{"n_layer": 16, "d_model": 128, "n_head": 2, "n_kv_head": 2, "head_dim": 64, "d_mlp": 512, "vocab_size": 4998, "activation": "tanh_gelu", "norm": "layernorm", "norm_place": "pre", "norm_eps": 1e-05, "positions": "rope", "rope_base": 10000.0, "rope_fraction": 1.0, "qk_norm": false, "attn_scale": 0.125, "bias": "all", "tie_embeddings": true, "parallel_block": false, "init": "normal", "init_std_qkv": 0.0442, "init_std_o": 0.00785, "init_std_up": 0.0442, "init_std_down": 0.00785, "optimizer": "muon", "lr": 0.00146, "beta1": 0.95, "weight_decay": 0.16, "lr_head": 0.00615, "grad_clip": 2.0, "warmup_steps": 200, "schedule": "wsd", "decay_fraction": 0.631, "decay_shape": "linear", "final_lr_fraction": 0.02, "batch_tokens": [8192, 16384, 32768], "seq_len": 512, "doc_mask": true, "z_loss": 1e-05, "train_tokens": 89500000, "steps": 4929, "dataset": "wikipedia_en"}
Each number is 50 + 15 x the weight over the matrix's rms, rounded and kept within 0 to 99. Layers, rows and columns count from 0.

# layer 10 attention value, 128x128, rms 0.127, rows 23-50, columns 0-127
47 49 45 77 46 35 45 54 49 65 48 51 43 53 52 47 53 52 55 50 50 49 39 51 44 63 45 38 43 59 41 48 59 49 44 56 54 71 34 42 42 52 57 53 57 52 59 72 60 38 65 46 45 58 57 34 38 40 57 43 57 49 44 47 58 48 63 44 41 56 61 56 53 42 54 51 51 44 48 58 46 56 40 42 44 77 41 53 56 47 45 70 43 56 43 41 39 52 49 56 63 49 45 53 59 61 42 56 37 34 45 27 37 60 46 41 62 63 64 52 66 51 61 57 56 52 38 38
58 61 66 49 25 56 36 62 45 54 55 50 32 45 41 44 49 44 56 47 39 38 45 58 40 44 51 27 46 47 55 39 47 47 51 43 48 57 44 50 41 54 47 54 50 59 39 34 44 59 48 72 42 68 52 39 52 51 59 36 50 53 46 60 59 38 65 59 41 54 35 55 49 47 59 54 60 41 54 52 43 48 47 53 41 47 51 48 55 53 51 48 65 52 45 49 43 49 52 44 38 55 64 57 47 55 52 47 48 39 62 55 53 52 61 59 58 54 40 53 39 47 48 54 63 50 39 64
51 42 43 60 46 55 62 49 50 55 36 47 48 62 40 48 30 51 53 50 61 41 57 54 73 53 67 61 29 45 55 42 47 37 57 57 53 60 56 75 56 55 65 46 46 49 64 32 51 72 46 63 38 58 57 55 43 59 41 56 61 57 39 43 43 31 43 34 39 62 39 60 50 50 61 56 56 57 41 37 48 39 60 46 57 59 46 43 32 44 57 41 60 39 48 48 45 33 53 34 61 51 43 39 40 64 56 63 42 43 55 64 40 43 52 35 50 47 43 63 48 49 50 30 61 53 51 48
51 48 27 54 37 39 52 58 46 52 41 42 36 64 57 52 56 59 63 58 33 55 47 67 49 34 48 57 31 36 38 44 39 42 50 68 48 40 53 33 52 62 40 45 64 59 38 55 49 55 48 53 39 51 62 71 52 71 47 55 53 44 64 74 42 58 54 45 68 51 35 52 48 53 67 48 53 56 53 39 46 39 39 59 33 50 45 50 57 45 44 49 62 49 66 37 62 54 52 69 58 51 48 35 52 62 40 49 48 43 33 48 40 38 44 52 54 40 64 48 69 54 64 43 44 55 50 51
44 51 54 66 56 54 43 58 63 42 42 63 47 55 34 61 63 37 45 33 52 48 40 47 52 38 69 69 54 61 52 45 58 43 39 52 38 46 32 33 50 65 62 53 55 48 71 37 44 54 51 49 60 38 41 58 57 28 52 62 38 57 68 51 45 45 52 52 30 74 53 48 49 44 35 42 34 64 48 61 49 47 38 45 51 51 55 56 56 61 55 63 50 56 52 48 48 60 40 50 58 58 46 60 31 46 47 63 55 67 47 52 39 41 54 48 54 39 67 54 49 62 52 47 46 49 67 40
43 51 29 73 60 45 44 39 40 44 55 49 68 70 57 55 61 55 61 42 62 63 59 45 58 56 49 48 58 35 45 54 41 45 56 44 70 38 52 44 42 54 61 44 30 47 37 56 44 40 43 34 50 37 47 63 63 52 39 62 44 39 46 46 54 34 62 71 56 50 62 47 35 49 40 43 56 55 63 41 58 49 63 65 43 40 52 41 57 59 27 43 69 49 63 54 55 51 37 41 44 40 44 45 42 54 41 73 43 55 35 65 49 50 55 48 68 36 50 58 58 48 63 47 49 63 49 53
70 60 40 52 50 39 68 50 43 40 49 41 39 33 49 56 36 52 62 50 47 51 59 55 66 62 40 61 63 50 42 64 51 44 64 44 46 46 64 37 51 56 51 48 39 62 19 46 40 55 55 49 49 53 62 57 55 53 54 43 50 49 49 45 49 40 53 46 57 56 42 58 54 45 30 48 49 68 47 51 37 59 51 52 45 41 49 43 57 55 41 70 45 54 54 43 50 50 54 35 41 60 57 54 40 66 68 66 48 58 22 55 39 35 50 45 49 50 35 35 36 56 43 41 41 37 62 44
42 54 53 59 65 44 58 59 59 60 44 55 52 56 35 46 44 46 52 45 43 55 56 67 51 52 58 43 53 56 44 51 58 40 55 41 43 38 30 51 43 45 50 50 45 48 46 46 35 70 41 36 44 54 51 42 47 43 36 59 57 62 47 51 45 54 47 55 32 45 40 40 63 54 44 52 31 41 63 52 44 49 51 66 59 46 74 36 42 48 64 50 58 34 54 59 59 37 35 50 67 38 45 43 54 50 48 57 44 48 55 57 42 44 43 39 44 46 53 64 54 46 57 56 46 57 48 56
68 57 70 36 57 49 30 51 57 55 53 53 57 34 51 66 59 42 54 60 67 50 25 50 45 57 40 49 35 45 57 57 46 50 51 49 64 68 58 49 60 46 43 47 38 30 62 52 56 68 41 41 47 63 42 53 48 52 41 55 51 39 52 33 46 48 53 56 53 48 64 23 66 42 47 65 40 36 49 57 47 58 69 42 57 41 40 35 41 58 39 48 42 50 49 42 35 66 42 56 63 52 49 57 53 53 61 51 50 37 48 57 47 52 46 50 53 62 45 54 53 38 39 47 25 62 61 53
40 60 61 55 50 44 47 53 50 41 50 63 58 53 47 39 45 57 84 46 49 57 33 49 53 49 51 45 47 68 53 40 50 48 68 53 49 50 52 68 52 42 32 45 33 55 39 68 41 33 58 40 56 46 57 44 58 41 49 46 62 58 42 42 56 50 50 36 42 34 60 60 33 56 31 78 45 51 49 39 56 57 63 41 53 47 48 38 51 59 70 48 49 54 45 45 20 77 46 54 50 73 53 54 55 45 58 64 55 49 38 65 50 48 57 74 40 53 44 39 46 52 48 42 33 35 50 44
55 37 44 30 50 43 46 57 54 41 26 43 69 42 43 64 57 65 57 49 55 61 49 65 62 45 53 63 32 27 60 68 65 55 52 47 55 55 51 59 45 61 50 46 59 44 66 63 51 38 65 52 54 44 51 71 52 46 44 34 48 47 46 46 41 34 39 45 63 61 36 44 60 74 63 56 47 61 53 54 47 45 37 50 42 42 66 40 45 54 52 38 43 55 56 46 49 47 49 57 50 43 44 51 57 53 38 68 52 43 57 42 47 51 43 53 35 60 38 56 44 49 50 55 63 55 50 43
48 67 47 52 53 53 57 59 59 34 64 24 41 64 35 49 60 47 54 51 56 61 65 47 29 52 50 47 49 29 53 38 34 52 29 53 43 66 55 51 47 52 42 39 53 44 43 70 67 50 39 68 43 53 48 52 32 49 47 40 46 72 48 46 56 59 69 46 60 56 37 39 47 50 49 54 60 66 42 55 50 55 50 50 53 49 37 62 38 65 27 62 67 45 39 49 50 45 50 44 58 66 58 70 40 53 42 56 51 54 52 52 46 43 64 55 36 65 42 34 49 60 35 33 57 76 38 52
40 53 55 37 59 64 48 56 39 47 63 50 49 63 40 40 52 36 55 44 42 55 51 47 56 62 64 63 42 40 37 52 58 53 33 45 75 61 46 54 50 52 56 55 45 58 70 48 38 43 56 41 34 48 48 57 59 48 55 33 59 39 38 38 70 51 58 41 52 37 51 70 57 43 44 45 51 53 45 52 74 57 58 35 52 44 39 50 42 72 50 54 52 57 55 40 32 59 49 44 36 38 56 37 44 58 51 56 52 49 52 51 43 61 48 54 75 57 44 46 39 62 35 35 44 50 47 49
52 41 59 52 44 56 51 48 39 54 63 47 53 51 44 55 45 51 52 42 55 47 68 43 52 31 51 54 48 39 51 63 52 41 50 50 68 47 43 44 39 47 49 62 60 72 36 44 47 37 27 52 60 47 49 59 56 58 40 56 61 62 54 53 54 39 54 56 62 49 63 55 53 61 58 37 24 55 61 63 45 53 41 43 53 50 45 56 39 46 42 57 41 52 47 42 62 52 49 53 59 43 35 49 56 39 57 65 48 45 47 43 32 59 47 58 49 57 38 48 49 40 45 61 59 44 55 43
77 55 57 63 45 57 66 40 63 51 46 54 52 58 42 52 70 35 51 49 55 32 43 47 39 48 58 56 40 42 41 52 46 46 63 44 44 45 60 58 56 48 65 39 57 64 46 36 54 47 43 45 48 56 76 60 30 58 58 43 48 72 52 46 78 37 49 48 44 35 60 59 54 39 49 37 49 42 42 37 43 20 63 35 46 55 53 59 51 52 66 57 52 54 44 51 43 69 39 46 51 31 38 44 55 40 60 47 37 58 45 73 23 69 59 52 41 40 40 63 62 57 57 47 46 27 58 57
53 43 50 48 46 46 44 29 50 49 71 50 57 40 52 47 63 40 61 40 46 55 45 52 46 30 43 38 51 52 31 46 49 74 66 47 48 59 54 67 34 45 52 47 65 61 41 33 58 51 55 61 48 39 35 34 57 54 71 40 38 65 49 44 54 57 39 57 49 44 41 45 53 60 39 64 37 61 40 40 52 56 56 53 58 69 59 76 63 51 35 50 56 54 47 41 39 49 48 52 54 48 57 36 34 48 54 41 48 50 46 73 42 49 44 65 57 42 36 43 46 62 30 53 45 43 50 49
57 39 78 41 49 60 35 61 61 49 56 52 47 42 48 36 60 62 34 54 42 44 54 70 55 48 49 64 61 53 33 51 57 43 61 47 33 56 45 59 51 50 35 73 46 53 59 52 52 58 57 58 52 66 53 63 50 70 27 45 66 54 38 44 54 43 55 39 45 35 27 52 65 55 43 36 46 59 50 58 59 59 50 59 48 64 50 56 57 70 61 44 56 46 58 54 55 51 48 50 34 43 51 64 46 37 56 37 43 50 48 51 43 43 45 58 52 47 63 53 34 59 36 42 47 48 29 49
72 55 48 51 48 52 28 52 53 54 44 47 63 65 47 43 66 42 45 39 43 52 48 60 53 54 55 61 44 37 54 55 59 43 43 63 61 40 48 46 67 41 44 53 58 54 50 44 58 58 41 58 52 67 41 41 51 57 61 51 40 64 35 47 54 49 55 47 60 65 58 41 45 51 59 47 49 67 58 50 36 45 26 60 62 42 47 71 49 33 40 39 54 52 62 41 47 39 65 48 75 45 42 46 66 49 55 44 42 55 58 61 51 46 57 59 55 41 42 35 70 59 41 50 40 50 65 39
59 41 48 54 48 42 29 41 72 69 42 49 50 58 65 44 40 49 52 46 50 43 57 51 33 53 51 39 42 53 43 44 56 44 63 57 34 57 46 50 67 53 38 55 48 58 58 56 53 50 59 53 51 52 44 56 54 50 46 64 56 37 53 47 51 38 45 38 43 54 49 44 57 44 50 36 41 58 68 64 49 57 52 40 61 36 58 44 52 45 42 47 51 41 49 43 47 35 63 51 50 51 46 49 65 42 50 46 43 42 54 39 79 28 74 46 50 52 67 39 44 52 49 50 53 56 63 32
40 44 40 62 40 47 62 48 41 44 54 44 62 33 36 64 57 53 54 46 69 47 52 33 65 60 44 50 43 52 44 37 69 52 64 37 51 66 44 47 74 41 61 55 46 54 38 51 54 50 43 26 55 68 27 45 45 38 69 51 52 61 57 31 56 51 67 45 52 43 58 29 39 33 46 55 49 49 60 56 40 46 45 37 48 47 42 54 50 57 56 58 76 31 45 64 65 57 33 58 23 45 31 55 45 51 45 57 30 52 58 52 56 48 54 46 49 68 51 46 49 63 62 52 59 41 53 67
67 56 48 64 58 66 49 35 49 42 53 65 45 51 51 56 53 40 68 57 54 47 49 49 42 56 46 70 52 47 43 33 54 64 46 49 66 48 47 55 61 41 36 55 73 61 51 52 49 52 70 43 32 51 58 41 43 40 62 67 55 41 42 77 61 65 30 47 52 31 49 46 55 29 56 25 46 68 50 37 57 50 49 63 41 60 52 41 50 58 43 49 50 49 38 51 43 51 59 38 59 49 64 42 56 36 44 50 55 47 52 60 23 44 42 48 40 49 60 51 39 48 47 58 45 41 48 57
59 42 48 47 43 60 61 46 34 55 49 53 48 61 54 53 47 46 44 55 63 53 60 56 46 59 61 56 50 30 48 45 35 39 46 47 41 64 53 47 45 47 62 47 63 68 57 28 61 42 69 50 44 56 46 47 43 54 46 58 70 49 32 34 59 22 42 57 62 32 41 58 52 35 48 61 66 56 42 46 57 50 69 48 50 45 50 57 47 72 63 58 46 47 39 52 65 54 42 36 40 49 51 54 57 52 44 71 59 39 52 68 44 51 54 46 38 62 41 42 44 36 52 40 37 47 33 55
52 52 64 47 56 42 32 56 34 59 56 54 48 41 47 60 42 51 40 39 62 49 49 59 54 61 46 48 61 70 36 58 42 39 52 47 59 49 55 45 51 27 43 48 44 56 54 46 42 45 44 47 40 72 34 53 59 49 50 51 46 61 47 59 43 65 42 45 59 50 37 59 51 39 56 52 45 56 47 56 50 45 60 33 50 61 55 50 42 53 45 51 32 42 45 35 54 45 47 31 37 47 65 57 53 65 29 47 47 60 61 51 56 28 57 45 48 60 62 53 57 54 43 43 49 63 49 60
42 53 47 51 43 52 53 46 44 49 32 49 53 58 57 58 47 59 41 52 52 60 64 48 42 40 67 36 71 40 40 35 50 42 43 56 47 32 59 67 35 44 65 49 48 42 67 30 53 43 56 36 45 42 42 24 56 58 31 43 48 43 53 42 32 44 54 51 50 56 43 44 47 64 45 42 37 44 58 67 38 46 65 57 62 47 48 59 56 44 46 49 60 65 53 52 46 42 50 60 29 60 62 67 62 52 57 52 58 64 44 61 35 45 47 45 47 61 49 53 47 44 52 53 71 52 61 44
38 50 42 52 48 54 47 47 45 60 63 45 48 57 57 39 70 40 60 53 62 56 54 54 49 57 48 44 36 42 48 71 49 68 57 51 54 49 40 61 52 44 52 42 36 56 65 49 54 51 61 45 61 48 37 36 51 53 53 44 65 49 29 48 49 46 38 56 40 54 44 46 44 56 73 56 40 64 55 38 38 59 49 62 30 42 23 46 54 67 58 39 50 43 55 46 55 51 39 76 53 37 46 58 57 52 47 46 41 61 51 43 49 59 56 43 60 40 48 48 43 56 51 61 37 34 55 48
44 47 42 65 62 53 44 61 52 59 31 47 45 61 42 49 32 51 56 47 58 55 58 40 65 35 50 53 51 33 45 32 51 57 49 42 45 55 47 44 50 60 29 40 52 66 37 38 60 53 47 65 38 44 58 39 49 51 36 62 50 48 55 53 51 34 50 55 55 53 40 46 49 41 60 60 48 50 58 53 38 49 62 53 44 44 46 55 74 52 49 41 56 39 74 58 70 54 35 53 59 61 50 34 76 67 24 53 39 56 47 30 37 41 54 60 19 32 53 52 36 53 66 48 48 50 61 46
53 47 57 50 42 55 56 54 42 65 42 79 53 58 60 52 52 47 52 41 55 47 57 61 53 53 78 41 42 55 50 46 65 56 47 47 56 30 47 46 61 41 35 58 64 61 41 44 68 47 49 54 56 56 41 48 66 43 52 49 57 49 44 41 58 50 48 67 43 38 50 48 61 58 52 46 39 62 60 79 52 50 49 57 66 45 61 31 37 43 27 49 59 43 31 40 56 57 42 36 59 25 64 48 38 46 42 48 48 45 51 58 53 52 39 40 63 42 41 66 47 45 46 48 53 58 52 60
39 40 48 62 55 43 48 40 61 49 60 54 43 44 56 62 49 34 50 53 54 55 60 63 47 48 57 35 56 58 43 51 49 59 48 54 46 43 38 46 42 57 42 44 58 42 41 66 42 68 44 69 52 30 48 44 58 55 46 36 49 30 62 47 34 45 65 48 47 43 56 53 42 44 55 30 48 45 63 75 65 54 51 43 39 71 51 50 50 38 60 57 53 44 55 47 50 38 57 37 49 54 56 61 32 45 49 34 28 39 54 25 39 63 47 47 52 57 61 68 74 65 51 60 60 57 56 54
# layer 10 attention output (transposed), 128x128, rms 0.112, rows 23-49, columns 0-127
60 35 58 46 59 57 44 47 60 35 54 62 49 58 42 45 48 56 61 49 37 55 42 49 41 27 38 46 56 54 46 40 34 51 38 48 45 59 62 45 37 35 58 44 54 46 55 55 55 66 48 55 50 60 50 48 55 73 42 52 38 69 58 51 59 58 55 31 47 52 56 60 47 57 50 54 49 46 36 43 63 49 52 49 59 48 54 44 60 54 53 47 61 52 59 60 64 38 39 49 42 51 38 47 54 59 55 42 41 53 43 52 45 49 67 50 46 31 44 55 48 39 61 53 51 41 31 61
44 64 57 36 56 63 55 27 49 40 50 45 48 41 54 47 57 37 60 50 56 54 51 50 45 40 64 49 38 58 54 47 47 44 49 41 54 57 54 54 28 52 51 63 54 52 54 56 44 45 55 39 47 60 59 65 50 55 45 58 56 47 54 69 43 56 49 44 52 52 57 44 57 57 56 52 51 58 30 66 61 32 80 57 48 44 48 50 49 59 38 44 50 50 46 45 68 44 47 53 52 56 45 40 50 44 39 53 33 48 48 46 41 43 46 52 59 53 36 38 54 40 51 53 53 39 61 52
52 54 49 58 47 35 51 38 49 71 43 72 44 48 53 56 52 49 60 69 52 47 54 52 27 41 58 45 49 52 61 46 50 59 64 54 48 47 47 32 20 54 38 37 50 41 51 44 56 41 43 48 38 47 37 45 60 52 56 62 45 50 55 50 56 59 61 50 47 44 44 29 50 62 28 52 39 38 45 59 42 46 59 51 54 42 47 46 56 51 47 53 47 59 57 48 51 49 63 54 55 49 56 48 66 56 50 41 55 55 57 51 61 56 66 56 29 62 26 36 62 46 42 63 55 50 53 54
42 43 58 54 51 48 37 69 46 55 65 48 65 45 41 48 50 46 46 45 34 59 55 49 69 53 53 20 50 58 65 43 49 61 53 48 54 55 46 51 62 48 50 53 37 57 47 51 62 52 46 50 45 46 43 47 46 42 52 54 40 44 49 58 49 52 30 47 50 33 48 61 49 57 40 55 47 27 56 60 51 49 62 36 67 53 61 59 68 56 51 50 42 49 48 47 62 38 54 34 55 57 35 54 33 52 54 59 50 48 39 35 35 58 47 45 56 58 33 52 69 61 41 62 58 53 41 52
46 53 52 53 47 61 37 61 40 46 37 61 44 51 58 60 50 53 42 48 60 51 39 52 35 51 45 58 51 37 51 51 56 56 51 31 51 38 37 53 54 37 59 51 64 39 40 50 60 68 47 68 47 50 55 35 40 57 30 44 63 57 46 54 54 41 61 49 47 51 66 66 25 52 49 53 55 50 57 53 42 54 64 44 57 42 75 57 64 44 53 27 51 57 56 67 32 59 56 53 59 49 62 60 40 39 31 37 55 62 63 37 40 57 55 47 50 43 56 61 40 38 42 47 35 38 53 57
58 51 35 42 50 50 35 38 32 46 46 51 51 44 58 44 47 62 45 63 45 35 68 61 67 47 35 49 47 61 70 58 46 47 50 44 50 47 41 51 39 59 40 44 58 68 44 48 54 54 46 46 31 54 44 50 45 51 46 42 47 50 52 46 58 43 46 49 58 61 39 61 46 60 58 47 49 31 55 46 56 72 32 47 64 42 46 61 48 42 54 44 53 54 50 40 56 65 47 54 48 62 48 38 54 36 68 47 65 46 67 56 44 48 54 52 55 35 67 58 53 40 41 60 52 66 55 29
46 55 45 51 51 54 40 40 54 61 43 51 70 42 59 41 54 60 59 49 36 42 54 53 35 47 44 51 54 51 59 57 23 58 37 57 39 47 55 59 54 55 37 39 48 43 55 49 60 60 59 52 69 52 55 39 38 52 43 44 70 34 48 43 38 43 51 42 54 57 48 47 47 50 47 44 40 46 58 49 31 38 62 47 57 43 43 58 49 35 73 59 54 49 53 50 59 58 40 53 60 55 52 53 42 52 40 48 49 41 67 48 59 58 47 64 39 51 40 62 52 55 41 54 56 58 62 38
51 53 49 58 35 38 45 49 47 44 54 52 52 41 51 55 55 43 55 55 54 56 49 43 45 63 56 42 61 47 40 53 49 54 50 40 62 61 58 31 31 58 48 64 50 49 68 53 55 37 37 52 38 61 63 41 51 37 58 52 37 46 31 39 66 54 49 48 53 43 74 58 46 54 56 43 42 44 48 35 63 34 31 41 58 57 62 62 56 54 51 54 27 46 50 49 43 50 48 62 40 60 61 45 63 54 45 57 58 58 63 52 53 56 55 50 52 48 58 39 60 28 39 54 53 40 53 51
48 72 51 59 48 42 61 42 45 44 60 47 45 61 45 32 49 56 43 64 49 53 54 42 62 39 49 61 45 47 49 46 58 56 58 56 43 43 48 42 50 44 39 45 53 65 46 58 48 30 64 53 57 38 61 64 44 23 57 45 30 55 29 56 46 36 48 56 75 70 52 46 42 45 37 51 53 51 52 54 38 40 54 52 42 57 47 55 46 54 45 46 48 47 68 38 52 40 57 46 67 51 53 41 64 50 64 48 49 43 56 76 47 51 62 58 48 26 54 47 31 50 63 37 69 43 48 54
55 55 51 41 33 64 50 55 63 51 34 25 48 54 59 60 48 45 33 57 34 37 71 51 36 68 41 53 58 58 61 45 46 46 41 58 60 63 38 50 44 44 46 59 40 50 69 45 37 69 54 39 50 31 50 47 49 56 63 55 46 59 64 50 56 48 44 51 42 74 43 55 44 49 49 39 50 59 61 63 46 32 47 40 48 45 44 49 52 61 49 65 35 43 39 57 43 64 59 52 61 47 68 59 34 35 64 39 36 50 58 55 48 55 49 50 17 31 61 57 33 53 43 54 58 58 63 44
54 41 41 57 50 55 53 46 48 69 39 58 39 50 42 53 51 47 50 72 47 72 52 36 57 42 48 52 51 48 38 40 46 59 57 47 49 38 55 51 49 54 40 55 45 54 50 50 47 55 60 54 52 44 51 46 49 37 62 56 56 49 39 51 57 55 44 53 61 47 45 57 31 53 56 73 43 43 66 45 48 59 57 49 48 49 46 49 59 52 44 53 39 58 47 54 40 39 47 58 48 51 54 26 46 48 62 52 46 46 32 63 62 43 47 47 48 46 40 62 56 59 48 46 39 52 51 54
56 46 62 49 58 36 45 57 67 50 47 76 52 38 50 48 52 47 43 52 50 52 36 32 69 40 57 45 43 52 68 41 58 55 49 43 55 62 63 55 47 75 50 51 41 40 52 32 45 45 56 55 53 69 43 62 58 50 54 43 50 46 68 52 20 42 36 46 46 47 48 39 39 53 48 50 62 46 36 54 56 51 52 36 31 32 50 40 42 46 58 51 40 37 58 45 73 56 52 24 50 46 49 67 44 46 56 40 47 60 54 59 46 55 50 75 67 52 46 49 44 54 56 54 48 53 58 44
51 51 54 47 45 42 72 44 60 56 42 48 40 42 59 54 40 60 50 46 47 34 41 50 48 53 51 39 49 38 63 28 50 41 60 53 59 46 48 61 48 62 51 48 68 48 48 50 44 68 42 47 49 44 45 53 55 49 69 43 54 66 56 69 42 60 40 48 45 76 43 49 34 55 49 49 42 47 53 69 42 46 53 51 42 55 35 64 58 36 58 60 63 54 64 61 41 51 47 56 40 49 48 54 43 48 41 29 41 29 39 51 38 35 62 69 42 66 58 37 43 52 52 57 50 51 37 57
54 45 48 55 55 48 45 55 56 48 43 41 62 43 42 48 57 50 59 47 42 33 40 48 46 61 57 41 42 46 48 47 54 50 62 56 46 41 52 44 61 48 46 56 62 50 44 51 44 62 59 55 50 50 51 52 58 42 56 41 40 53 54 49 54 55 37 48 51 63 63 51 53 43 55 59 46 39 44 37 49 56 53 57 63 48 40 57 64 54 53 64 57 57 46 52 46 47 53 55 50 63 46 45 56 43 37 42 54 52 62 28 39 58 50 48 51 43 46 72 61 40 42 44 42 61 33 38
41 56 42 58 42 39 48 56 55 42 49 52 69 67 33 31 23 64 55 66 39 36 59 52 49 56 63 57 61 50 37 57 44 43 45 53 53 63 51 49 59 31 48 64 54 48 53 26 42 72 61 34 57 36 55 68 66 34 60 38 55 63 53 57 45 59 58 39 53 56 48 23 44 62 42 49 45 32 37 55 45 41 45 63 45 43 64 54 49 42 40 42 51 59 41 54 70 38 56 50 50 57 45 58 61 57 44 48 54 57 50 36 46 49 44 63 45 70 48 42 49 49 42 66 53 59 41 40
50 45 34 42 51 54 61 42 42 49 50 48 50 50 73 45 47 48 45 42 48 57 51 45 53 58 54 53 45 52 59 45 50 41 45 50 56 56 38 39 55 43 59 53 44 34 63 47 26 51 73 61 64 41 51 57 46 55 46 57 64 63 52 56 49 33 41 36 68 46 60 45 37 38 54 44 56 41 31 48 53 54 53 69 41 51 35 37 59 53 43 56 50 41 30 52 54 68 48 60 53 58 56 67 47 50 45 59 53 41 38 48 46 62 64 52 51 59 32 56 51 57 56 54 57 51 41 44
47 49 48 46 40 48 70 40 54 41 52 53 54 48 46 54 46 57 58 51 53 62 42 48 49 61 68 45 68 47 63 35 50 62 47 47 43 54 60 54 44 64 75 47 45 52 47 49 40 37 32 45 57 55 50 59 56 31 46 41 50 47 58 67 58 49 46 55 42 44 42 46 49 47 73 56 47 59 45 48 42 41 62 36 47 59 63 58 52 34 33 63 42 51 51 36 32 61 38 69 70 32 48 55 44 54 50 47 45 37 60 46 63 44 53 48 34 52 39 57 45 57 45 53 43 54 39 65
55 47 46 52 51 53 44 54 41 55 60 54 43 47 53 55 56 62 54 50 45 49 51 39 47 59 63 50 42 47 61 42 55 55 58 51 39 69 46 46 62 38 70 50 44 56 43 41 53 66 53 63 61 39 54 47 58 44 47 52 47 50 34 51 50 56 45 44 49 38 58 39 63 59 50 52 49 44 36 46 58 51 45 44 39 51 45 48 50 48 41 44 62 44 40 39 50 53 45 49 26 51 50 66 42 39 36 65 49 41 45 47 41 56 52 56 53 48 48 73 39 53 75 61 57 49 43 54
50 57 64 45 50 42 47 50 46 45 52 58 43 61 34 69 55 45 41 53 51 52 57 43 49 51 38 57 46 68 58 56 50 61 59 46 36 39 49 52 61 44 63 51 55 45 49 47 48 33 42 56 51 46 44 48 46 54 42 48 40 36 49 46 54 44 51 61 44 39 43 55 50 44 59 63 64 51 50 52 52 45 47 59 50 65 44 42 50 54 47 47 54 59 52 49 35 38 43 53 38 39 40 54 58 46 57 61 51 62 45 60 63 44 43 61 52 37 42 51 52 57 71 56 37 45 55 50
33 48 40 47 60 36 45 54 56 45 53 40 60 52 56 38 31 60 44 57 51 47 57 52 47 44 52 73 63 50 51 46 48 35 40 49 54 49 45 59 46 49 53 54 63 57 43 54 47 54 63 49 38 64 62 60 64 79 42 28 37 46 36 46 49 36 40 38 56 36 61 29 62 58 42 50 40 33 63 33 60 63 42 48 53 49 42 45 38 47 46 56 67 47 44 61 48 45 74 64 61 43 61 48 63 40 60 38 63 48 45 54 55 64 54 41 51 57 45 45 36 58 51 63 42 41 56 53
55 42 42 58 37 44 48 68 56 49 60 44 63 27 45 67 36 33 34 57 52 57 47 49 40 47 64 42 38 51 55 55 53 39 45 46 48 59 49 45 55 59 38 46 41 41 50 43 61 58 45 47 55 24 54 58 59 66 59 38 58 55 41 46 46 53 50 30 54 56 46 52 56 67 53 43 58 59 59 61 46 50 45 39 40 58 53 56 62 45 37 59 53 49 49 46 41 41 45 65 59 54 42 57 43 55 42 46 59 74 51 57 46 57 54 67 65 45 35 46 53 53 45 56 56 40 43 40
47 64 51 61 55 36 41 33 47 41 37 58 56 47 63 35 51 45 67 61 49 49 51 52 40 45 63 61 63 59 54 43 35 41 65 46 47 52 55 58 43 71 28 51 58 53 47 44 33 51 51 38 59 44 54 61 52 41 61 59 39 64 57 56 35 43 53 34 50 49 38 40 48 64 53 50 57 56 55 50 33 52 42 49 56 53 47 32 52 46 38 57 61 58 57 52 50 41 48 43 62 42 48 35 66 57 40 27 42 59 46 55 47 42 56 59 55 60 51 47 39 66 31 60 63 53 65 52
62 58 48 58 48 40 57 30 65 41 48 43 42 56 65 43 48 53 66 50 49 67 39 60 35 47 43 53 57 28 51 36 51 42 51 50 55 46 59 45 44 56 57 52 39 55 63 59 50 40 49 58 47 36 57 37 57 40 48 35 67 56 40 42 38 45 41 58 35 42 55 60 63 52 34 57 56 37 41 55 47 53 46 40 56 59 46 52 29 46 55 49 60 52 67 57 55 55 61 49 45 52 36 49 55 54 55 56 42 52 58 47 48 40 49 70 56 53 56 51 47 67 58 41 40 40 55 60
53 44 45 33 45 53 38 33 49 49 64 52 63 39 47 36 59 52 68 35 53 48 45 40 34 67 49 57 39 56 55 58 51 44 60 54 55 39 58 52 46 79 43 43 56 56 34 56 35 40 63 54 39 39 56 41 47 53 58 60 52 30 60 55 54 60 59 61 55 51 42 43 40 54 44 55 49 37 46 51 63 62 42 59 43 60 55 41 50 50 53 48 67 61 50 60 56 51 46 50 57 38 57 50 51 53 51 44 48 60 53 55 58 55 44 46 47 33 53 57 51 29 52 51 45 41 42 50
61 65 44 56 42 68 77 42 45 47 49 36 44 36 54 53 43 44 26 43 43 47 53 75 52 46 65 54 57 55 59 34 51 42 56 45 58 67 56 51 51 36 50 69 48 55 52 39 49 48 57 49 47 48 49 42 47 53 61 53 39 48 56 62 64 48 48 57 59 37 50 54 42 60 48 63 38 48 62 44 46 36 46 31 39 68 50 54 50 45 50 44 52 61 41 45 44 56 37 46 44 56 40 46 44 45 57 45 47 40 49 51 48 53 53 40 55 63 61 50 51 52 51 61 42 54 46 50
35 54 53 60 42 41 27 60 48 60 32 57 57 48 51 50 46 18 53 52 60 44 56 77 60 61 61 49 46 68 46 37 44 49 57 37 61 38 41 48 52 74 43 64 31 65 48 36 65 47 69 41 51 37 40 61 57 55 48 55 39 45 68 51 46 49 51 65 50 37 69 60 65 69 38 48 34 40 55 48 59 43 43 40 56 45 57 50 54 45 35 54 27 47 46 45 52 59 47 52 46 42 44 39 38 51 52 63 59 54 61 41 44 60 45 38 46 51 49 51 58 61 44 48 43 49 55 50
50 70 27 61 61 59 50 35 42 51 56 38 57 53 42 59 44 63 40 56 47 53 42 31 41 43 54 38 60 47 63 55 56 47 50 40 55 53 56 37 25 65 58 47 61 45 48 54 14 67 39 68 51 31 53 52 48 52 54 57 47 49 34 46 50 50 39 40 56 34 62 53 47 57 42 39 53 62 52 47 47 58 39 68 53 50 47 56 49 68 37 69 57 52 47 51 50 43 51 67 48 69 37 54 66 40 40 67 54 29 45 49 44 53 45 51 55 48 57 53 62 63 40 55 35 46 49 54